config.toml
hidden_size = 128
parallel_block = false
weight_decay = 0.04
Each number is 500 + 25 x the weight over its row's rms, rounded and kept within 0 to 999. Layers, rows and columns count from 0. Numbers have three digits each. The size before them is the row's rms in percent of the matrix's.

# q: layer 3 attention query, 128x128, rms 0.168, rows 66-90, columns 0-127
# k: layer 3 attention key, 128x128, rms 0.183, rows 66-89, columns 0-127
q66 077:496495482476500487499459498500534520497516485490524492522451503461565474500496492504479563510526489514492483418528473501510512526491485490486492461516514499506468460501451506468486525516490551512506500498486500516540526474492543502491536472464477499520468520531481524491511519519478517553528502507511500520507524452486488494528480453531553513478462545503505503485508453506514514478486
k66 070:534525531518481530512460503514465483491507533506524515508471500500473478449526523490496485526540528515490569477484471523512488483498520514514508509505498540505509483509478463551481477497537506497490497502489529486467482532461472462477519497484522500445522510537522488491497475507520490521470492503487494464572477490531519451487528485508480537470474488516478478518489464470507511517425
q67 103:533503503456522496497559425505508506500541556546494482505546487483494482507517502541519484538470467505500480523499508518493533508455484562504514515500468500530502475469543475498504517487505469511504497538472459497496490481554480487438529491522447495501518510522492514559504499496508487463490510506476512517499479485502469505514498504507494470476522459499463481455502494493524504478491
k67 080:499500493510494461504499485488531511473493508470525520528474512507488466473512506490532492495567569476502513512483489540544495517501529503523465516499516460507498497497457544485513504513542489507495452476505523491523519504433506498499486474461511532516479472539511477472515514520505500527441520518531498518557514464502501445511500490466513501450500514480455526509502463522514544502484
q68 077:453515576560487509505494507481452501458487516464514484507493496511478495523569515481516541487495473529519485494530509460489506490531557456496486491495508509486514505519534495467483485504444491497517531502473490514548482493487520518495483472491507458509482502491521495525458504532468516489489444470506473465498512496484531547467493512512499501534537501521534506502526518463495528474508
k68 078:514479498519436512510440545494528491509499456520504510471487512503519514489511469517485449510535461486476560536544512490478528503501490466500497477464513513467516514478424513519473492488489487538479490480511504534476526473489505521514524520488543522461528541523490496487528519482516508524527483530471527522455504540484477502526505485511522498468451499489481475543499496483513496502472
q69 096:492498477494537501492514429518525540469496491548482505556482517504521495543484489506465519482509534481490487468453482505503460516496490485497517518504505535484458507504543482516497485506494519487534487541523495481496508480478511432514495512524545523506484481498510526435500534483493508468502498528536494532526499488442538522485464480494480482543495471565479499501519501536479507516514
k69 074:522538534526499501499501476521501528521511597474517485465498505503481489513478513519476500539478494523511480491497509510489537496496479477494508481504469472505470457468501487504481506507491507522494506502477494520534479501497443539509484490496464450458560496455489531497501476459483514510461528480481511469523488533536482480484512470572544479473475507490470477504527467483495542499507
q70 088:515466439431519464480517465497513556518514477493476519495484512495523481519475463496476501462489504456510488468519497436472467500498535488497496509501501495489474528511504504491466501522508500491503530478519475476507496489492501509520530508503505494492451529499499566492506519458494543455539479506497530528458467499487505512494475452495512454553495524559491483519493520517507487521529
k70 077:521510500507545488497540447520513530462532564471481493497530516497463495497520487538493491509506487499522540511483499499481485509523509513549536499498514531502513509490532475548540481471520499459515483483543532492516468490487465484506487487524460549484518505507449505521493516473492496487503545527492489481522485493488527449452481508534467517497464449452491514524506507500514554527514
q71 094:520483493470478496483501491497525492558529500491478503485504539530541538449486473504507500539488474483497516490483476535478503504506506544500492494525502494540465480442450517446531499517520522473532509510479483502492522479549546494491506478462484463530541528501475485563489494496512499495493533490485527512505452467539483491537509475521542517468484520450489496480498480505528459496498
k71 079:515519464494504485477523463499500497469499518524530481530504471499451459529492500453497534522510500506518506512481523484489534518513468498500504534514483484508478507486520536517501507501567463522484504500474477495478515560450523485518485442534480491474499479500567512469468503490498480470458516506538476515525459502498491478471500461490456497497533514524446520508491536529509457530516
q72 094:523492489471486440522489473516548499522517564516480513502542483500491522486493513544497539542516475521490511469497484495477495510491487529520525516451513501553511542465539466505541518520542500492487511504504511522441496498519534503474497479495473490496542520520491501540499505507523520483502521540544507533490487512505450495449505503501540486457456525479462491467488462496501495510483
k72 084:504515493483493466500551465522479501495515499529452508474513516487504470525557506484477501508521503492486480537515483473483511495517504442535472497510451487502500462482528539521504508445486484444519453499485482471505547466469477493466501463484485528458494468479540533533494533483508491445501467532510495520527499489513504506504535479540532499470474489512477471483521524532499530507479
q73 076:559495559503522477499503492509503510484549480490476540512500487495466540471507514507488447537495517502525514500546506504527518488451482526528498430483501489517501510505508487501491457490510499517532498506492525473501547530500500514510555483460508530518471525501511488501484466522515502506505501524482471474547524515480496496480513549495505513444466469477542532503485454497551543496510
k73 083:488493440518471512523457540467453494506477485494524493539496535528502537531498490479532514512516468523478534457446480484497508492511513435496504511533482492484533493509469451494567529477509553478479488538472497508499502479511542471491481524517498500514513482504525500502491504487509507533498514461476517471459506531508461513490529509503508512489529538495510534486528485455476456480499
q74 082:502513541495493518499500500509489518514480497518534481476477504513493492532503481498541521509513491564490486501505492473493455471534486475488496517495470443483487503507501542471487530539540538498534472481501497478473502511530481490522440510487511481484518508463455489488436491522524450521501507477515551465522479489521490496468528508521483464496512496547470505473521546476464477552543
k74 090:528514524443518446473477484508515518456515550488485532478503522492491487532461457541516475516536473522506493542484486558510536523509483508474563494495472465538496538477487518493517472490504497500492514512468526541526522520492487497482484486558470516502488549502512515537493520467483503483504491497488469492543481527499470518501482484510485517464518480539498541513543517474499519511509
q75 102:516513437480520455516551446491543514505523476485462515476507522499466512493474501524478483516516497502523501477481500475503473487468526499522517514513504512553479500459494492472503461534487491510541502509521507494473499465497558499508530478460493512532489480534497512504477520481488545497539508514490494537480484485468498491504467477414491526498451465462538509500505496514534471467515
k75 100:532478521525504494464506428473496522485543468493538532477561533482511514506466533521513525518496496508490515508482490498523497507459502534506540461528523486502470486521510512551471510490536531481527466496554484483481512497469488510484502505538471459456501508468466515519495524485497518522483512498463513529510509520480502518422514470538493528456503479494479521501517520477509510533510
q76 101:526482497466557506541516441527522480489534501479475519480492541541527549488500477519498487466512499486519510537482509522486522533510484514483521543499500516512496506523559477536560488478495516492446515479512500502514467497534539513492559516486515496480501500508481506530529515499489581491505517510493502536548487511488510532475546506490535535507491499496519481482493480508510488479540
k76 085:512468471488496495456534501486571497537497553512444484476469482487475507502493484521482493488523536488498509485519463510503487472470516538517536486517495500499484493496498564520516465529512485538487470488490530461484495478494523488498498492485462515480507488466476505492487471515493478519499510506487478495488514494529460467516485452447465523509503511500509502535471517563454512580504
q77 089:503508500469536551482501464516432507540505482512537490481486464557498508499498464514477483528507508470466517513521515510497495503514487545490558498495457476466490473469465505524483481484534525501472502513523510555490504501472495489450535526534489517461534520489485451521499451487551513494470514495464493477471479519540440493504499496542493479509512495496509476493507484502494487506486
k77 091:493492499500532525526463555491519458486500518477526517508491458466498484490486508460555476461480483515473502479492512503485495466502482493456439480518501491463517532522472496514567529512506504514517482537484493442535492516521541500521472505446519508508448480471506485484512498532516512532488498474515489463489536483501500496526515479472494475492509507478538457489487496452477467459485
q78 089:523487419459508505488520509515486489521501549509471521483486524506481504516468485491432481486527495491531468488532480494464473474509545502493523540475504540556494534500526534494473521536534513530436515491501527478539487460519535499483478484466496491523471522441463509528507499487472545476496506499508494486484489478526485479468473489495503498540494498485507487538483500495520498495512
k78 089:555532529461506456493494444503523515518509495485491503525514551474496478485486458523494502531494487560496506485486480551518488520512513516514533473494522488523474474513510500492468526470485495514514480502559508518474467483486491500526522492500468532478542494525455520508566477496510476482526500516511485489540481462475480507486472480526487505445474441497503508452502501510481535507533
q79 078:565521483486508505504537512492510507517513493540519495499517545503493501498529491536476519476482471489505484463488504484489511500522496492521510517536497510500535500536508454520537517537467523572484536561483453497535528499498512493479530545502516511489529515517509479491515513495489560522521531505492470512524503484508497481547548451477515479508460524514532460514526524528489443497492
k79 100:460511522512513548475477510508480518467474501500523462536506525505512506466494508472528505535485498534517516518474537479533526486491479497469450506532499498463479483453482441489508510496523502510483511522465540499487520512488442500513478513449516499492491466519542472463480510499510483526461505472501493504536526498492530461486486477487549513507496565516466499483539456501486494450475
q80 089:556482473476520479512534477445545508512510549513511497488500520484536528502474484486507518493471484497448487511459485566486481515506484556500519486513495500503484469524500521495534497494525490515496499556512489502472495482498524479461524487491468507516540489501469519531557485495474538495490507518506478548492478516486491481481517434438505470498498491501499540476527502541516476541494
k80 078:478481511529439499515543496514488480529477538485479503495519470504491532488474486564468524496503543510508506509550499491479458520494526517506515514508497531547536501529481512499520477516490516537498500480522498531541504470510488516487459505509511466496519506492516519524465549421483513542550505505483509471488480461501557500483516482493480547518478505478551526497530481517494511483516
q81 094:508483481495527500506549432513496486488506544458479475499514495490523473504490521537494506551508474498518529507519488474499534520506509538504554502491471511496489505478496451536482518505512517460498503474519513538514513462491493502470512474519491485463552514491504532448476453482481586517513499509561503477494475532483504485501508510473498485522481490510467488490549493453534486485499
k81 124:459510509514491509486453563518450496514486445514531497492504525533535536495494507496530500480478487471469511498488490469512534496482481482477466503495508528449504528505467438512491508465467489514471518518496509464484513513495485499524501496459547483505489526508536489495493508516533524510522472546502503527474548504539486504530519523507549489496494517484522463493458473468455461456483
q82 084:457462508558501501501497535537508524487479531454512518509516529470500550498472513536451513527479537512482531494476528494468493518488461520475534482489549504499534483477503477519508510483494516485509496532484476503481510470463481502464473488440515516432520520494539460497549484504525486521498479496493499522534502524499464489480534501511505525488512544529498524464486516449517499489489
k82 081:485503515462513531458527443487493481542534479510491499464520545494522502506527495487546488496507504513503533517528466509514499518500515461546476457481484503500504515506483527513500485509521479499505510459496562524502550514474522476515557502515505491529535488529477543496454522493460480467510543511468482476483465495468542526502465541493513545509454490480480494490510466527499476487486
q83 089:514515451513516508449430526506514476530520511509494480476522476499505460501481520481509531497521504508504508516473480513457494538510505493511444488514534451511479494511490467496500540495471495514536463486494450485538514544504493533502476479473476519495488521518460526494495572501446531515479475473559453498495476519518497481479533499475506519488497487490530528505522503539497466491512
k83 085:493545512483497503484506494504486548461491508478480493508506551459498556545519522526487512544493521479520512539520481513502490493472483548456509497523511524539484471478522444512487495499485504490501489483528513481500498461470450491495507509490489502482521510433544504523526456460514473532488511496475521525517560505522490538449489504505464506502486503501485532551478500504481484477459
q84 083:514509544510464458498488527536507478505518501526475512510496493485551490493501535522489560499487542484487509491509496517466517484502483539505487488504516531465528522503475522466474482534482470509509494466508486500519508500520485541542509509493456511479481488513473484480537555546488509501513519478491520468465546457551551474460499515518541512511489509510443526541467527504490468535496
k84 079:470508524537528498530529500515523499487522531516493488511523492493502507508491484494484520508533470492491463491543552520512500503492474512509456510448501500515455451482528471546476513474493506475572501541510557495495509486519485435488487503484494515527540528496507463450481502466503512513504537492522510522494420520453482521527502510506492490466469487484515492508510464491482481483475
q85 081:526558528489466497503530475478489518495499485463502496513467508495479500494476486492513519498514511482523480481474504448495538481460508504505485507508548473485475544507544497509512492492524482457518512496442468479507523503489480480501474492496499453488467464452513532463536490499466464449502452500457482512481550522490525471454526487516500490511482528498489501561467461512477480528518
k85 073:491473484498529526511518521494494505478510522501532496481479505458510494516474502521487557509562512485499469495503454506511521520477508489524495505472531491476510459494496530482468504498506536527504454549508471463487511499523498523503498513532498524442486508477452475563462524447482525458497511522511507523492505448464494533491495433537500547500507491493469532507511534528482515483514
q86 087:496510441488500484493533509495485489530499477474498489544496527492492485501536473482448504491488501510494499472439470538470534516448485514494521515453518509512527504537474498510508483482533563513505469516498540479477492533457502471509470488536550504464498502504484518512517526498509527450527465470467508450516492544490502512500471537452523481506483524534518502522499540486511507527512
k86 086:492546545517488520522456515532516470497515496515516473501472525506512495538450472501497540506539502502572431516516490515488530478531507507501492518495502494493484512488501483458502485519467509506477542463478513492537531489550463527521507505462494478492513476542484487500499469490501493468480502493503439534486535488501531523500512519541432476484529520499476492492512446509526498482509
q87 084:482495509469504509477530417505519525518501493533438504539492525530502516520491522542499538518537500502494490479518461496531466510544506455497510537491533492457462474499484444528500465489488548512523496548502490451511511510499499474457461496550488531494498479484504542508489529496497493554495503506505443488498508527500486505512464481521513497497475503511484488490490465526514507527511
k87 079:518511490468471487498479550532512521473500502480561494501499510497525506478528512482504452481524517508467494521486504450535547506461506521448508510506481492515522527514478533477429523498482487528442506513484472491516510500509485519512489499448519490540480480466527537486518468496525495451495495490465507529451501526498466528473539476508509463525518487518505517508531487518463486454488
q88 083:499524522543482518516515528507455498495477532469514521541492545527473477470464553496496507484503474491511481473522539479497499512472470482505475504481475455504532486477518441503514499487425509529474509479455479519519516549498474477440452488491489525493458496498490494520513452483511532526481527450526506454490480530504529500491477506514494480496505512470491535522498494471517502501485
k88 081:464497474472540522433510499489548526526534523481501503495499516476498522542527491513506475510479533533518505520494457496473548528511526522508500509489480497503494467529482513505522532501509474448484507474533531462523482496503532504498461470503492512440488471466519515540501515501507459477464518526470448482519514492511496513479489505480475510484502537527535506491511565505518488524564
q89 085:497472525506522538491485487474527499454503516481574506483513513513515496523500465504477461508499539488494488526489509481465466484535495503511467531496416504495497492483485458543474470511551525486532508487517503490518463531509470506530494522524563511504468528510542516495505513488513488490508476500544521499497500498486514451498418473535498513514511494524515483475494494456530495510503
k89 087:517522468501457460499519455472512506484530494500463507454495534527432471530505435503520508466524473507510484459492502470528531480484515505480535506555538503491478496465491533506503551476533473478506494486522454469520488524487506531519465488488464531500497498484491495506468519507507526535470500507457507499458484497501428491490468485474512477487486488512505490520517536524507489515489
q90 083:499494486519469481524503508510529464495504497486513485516509488463517470490483502489497493422476504496496511518507456501458504479423557488497474528532542531521458530531484483508506480528455527494479506505483514480485530445454481493504522488540529548500496513517526524502485471499436529505529517482517495498448505492458488477514508511523518470487476509509483521456525481523527494515499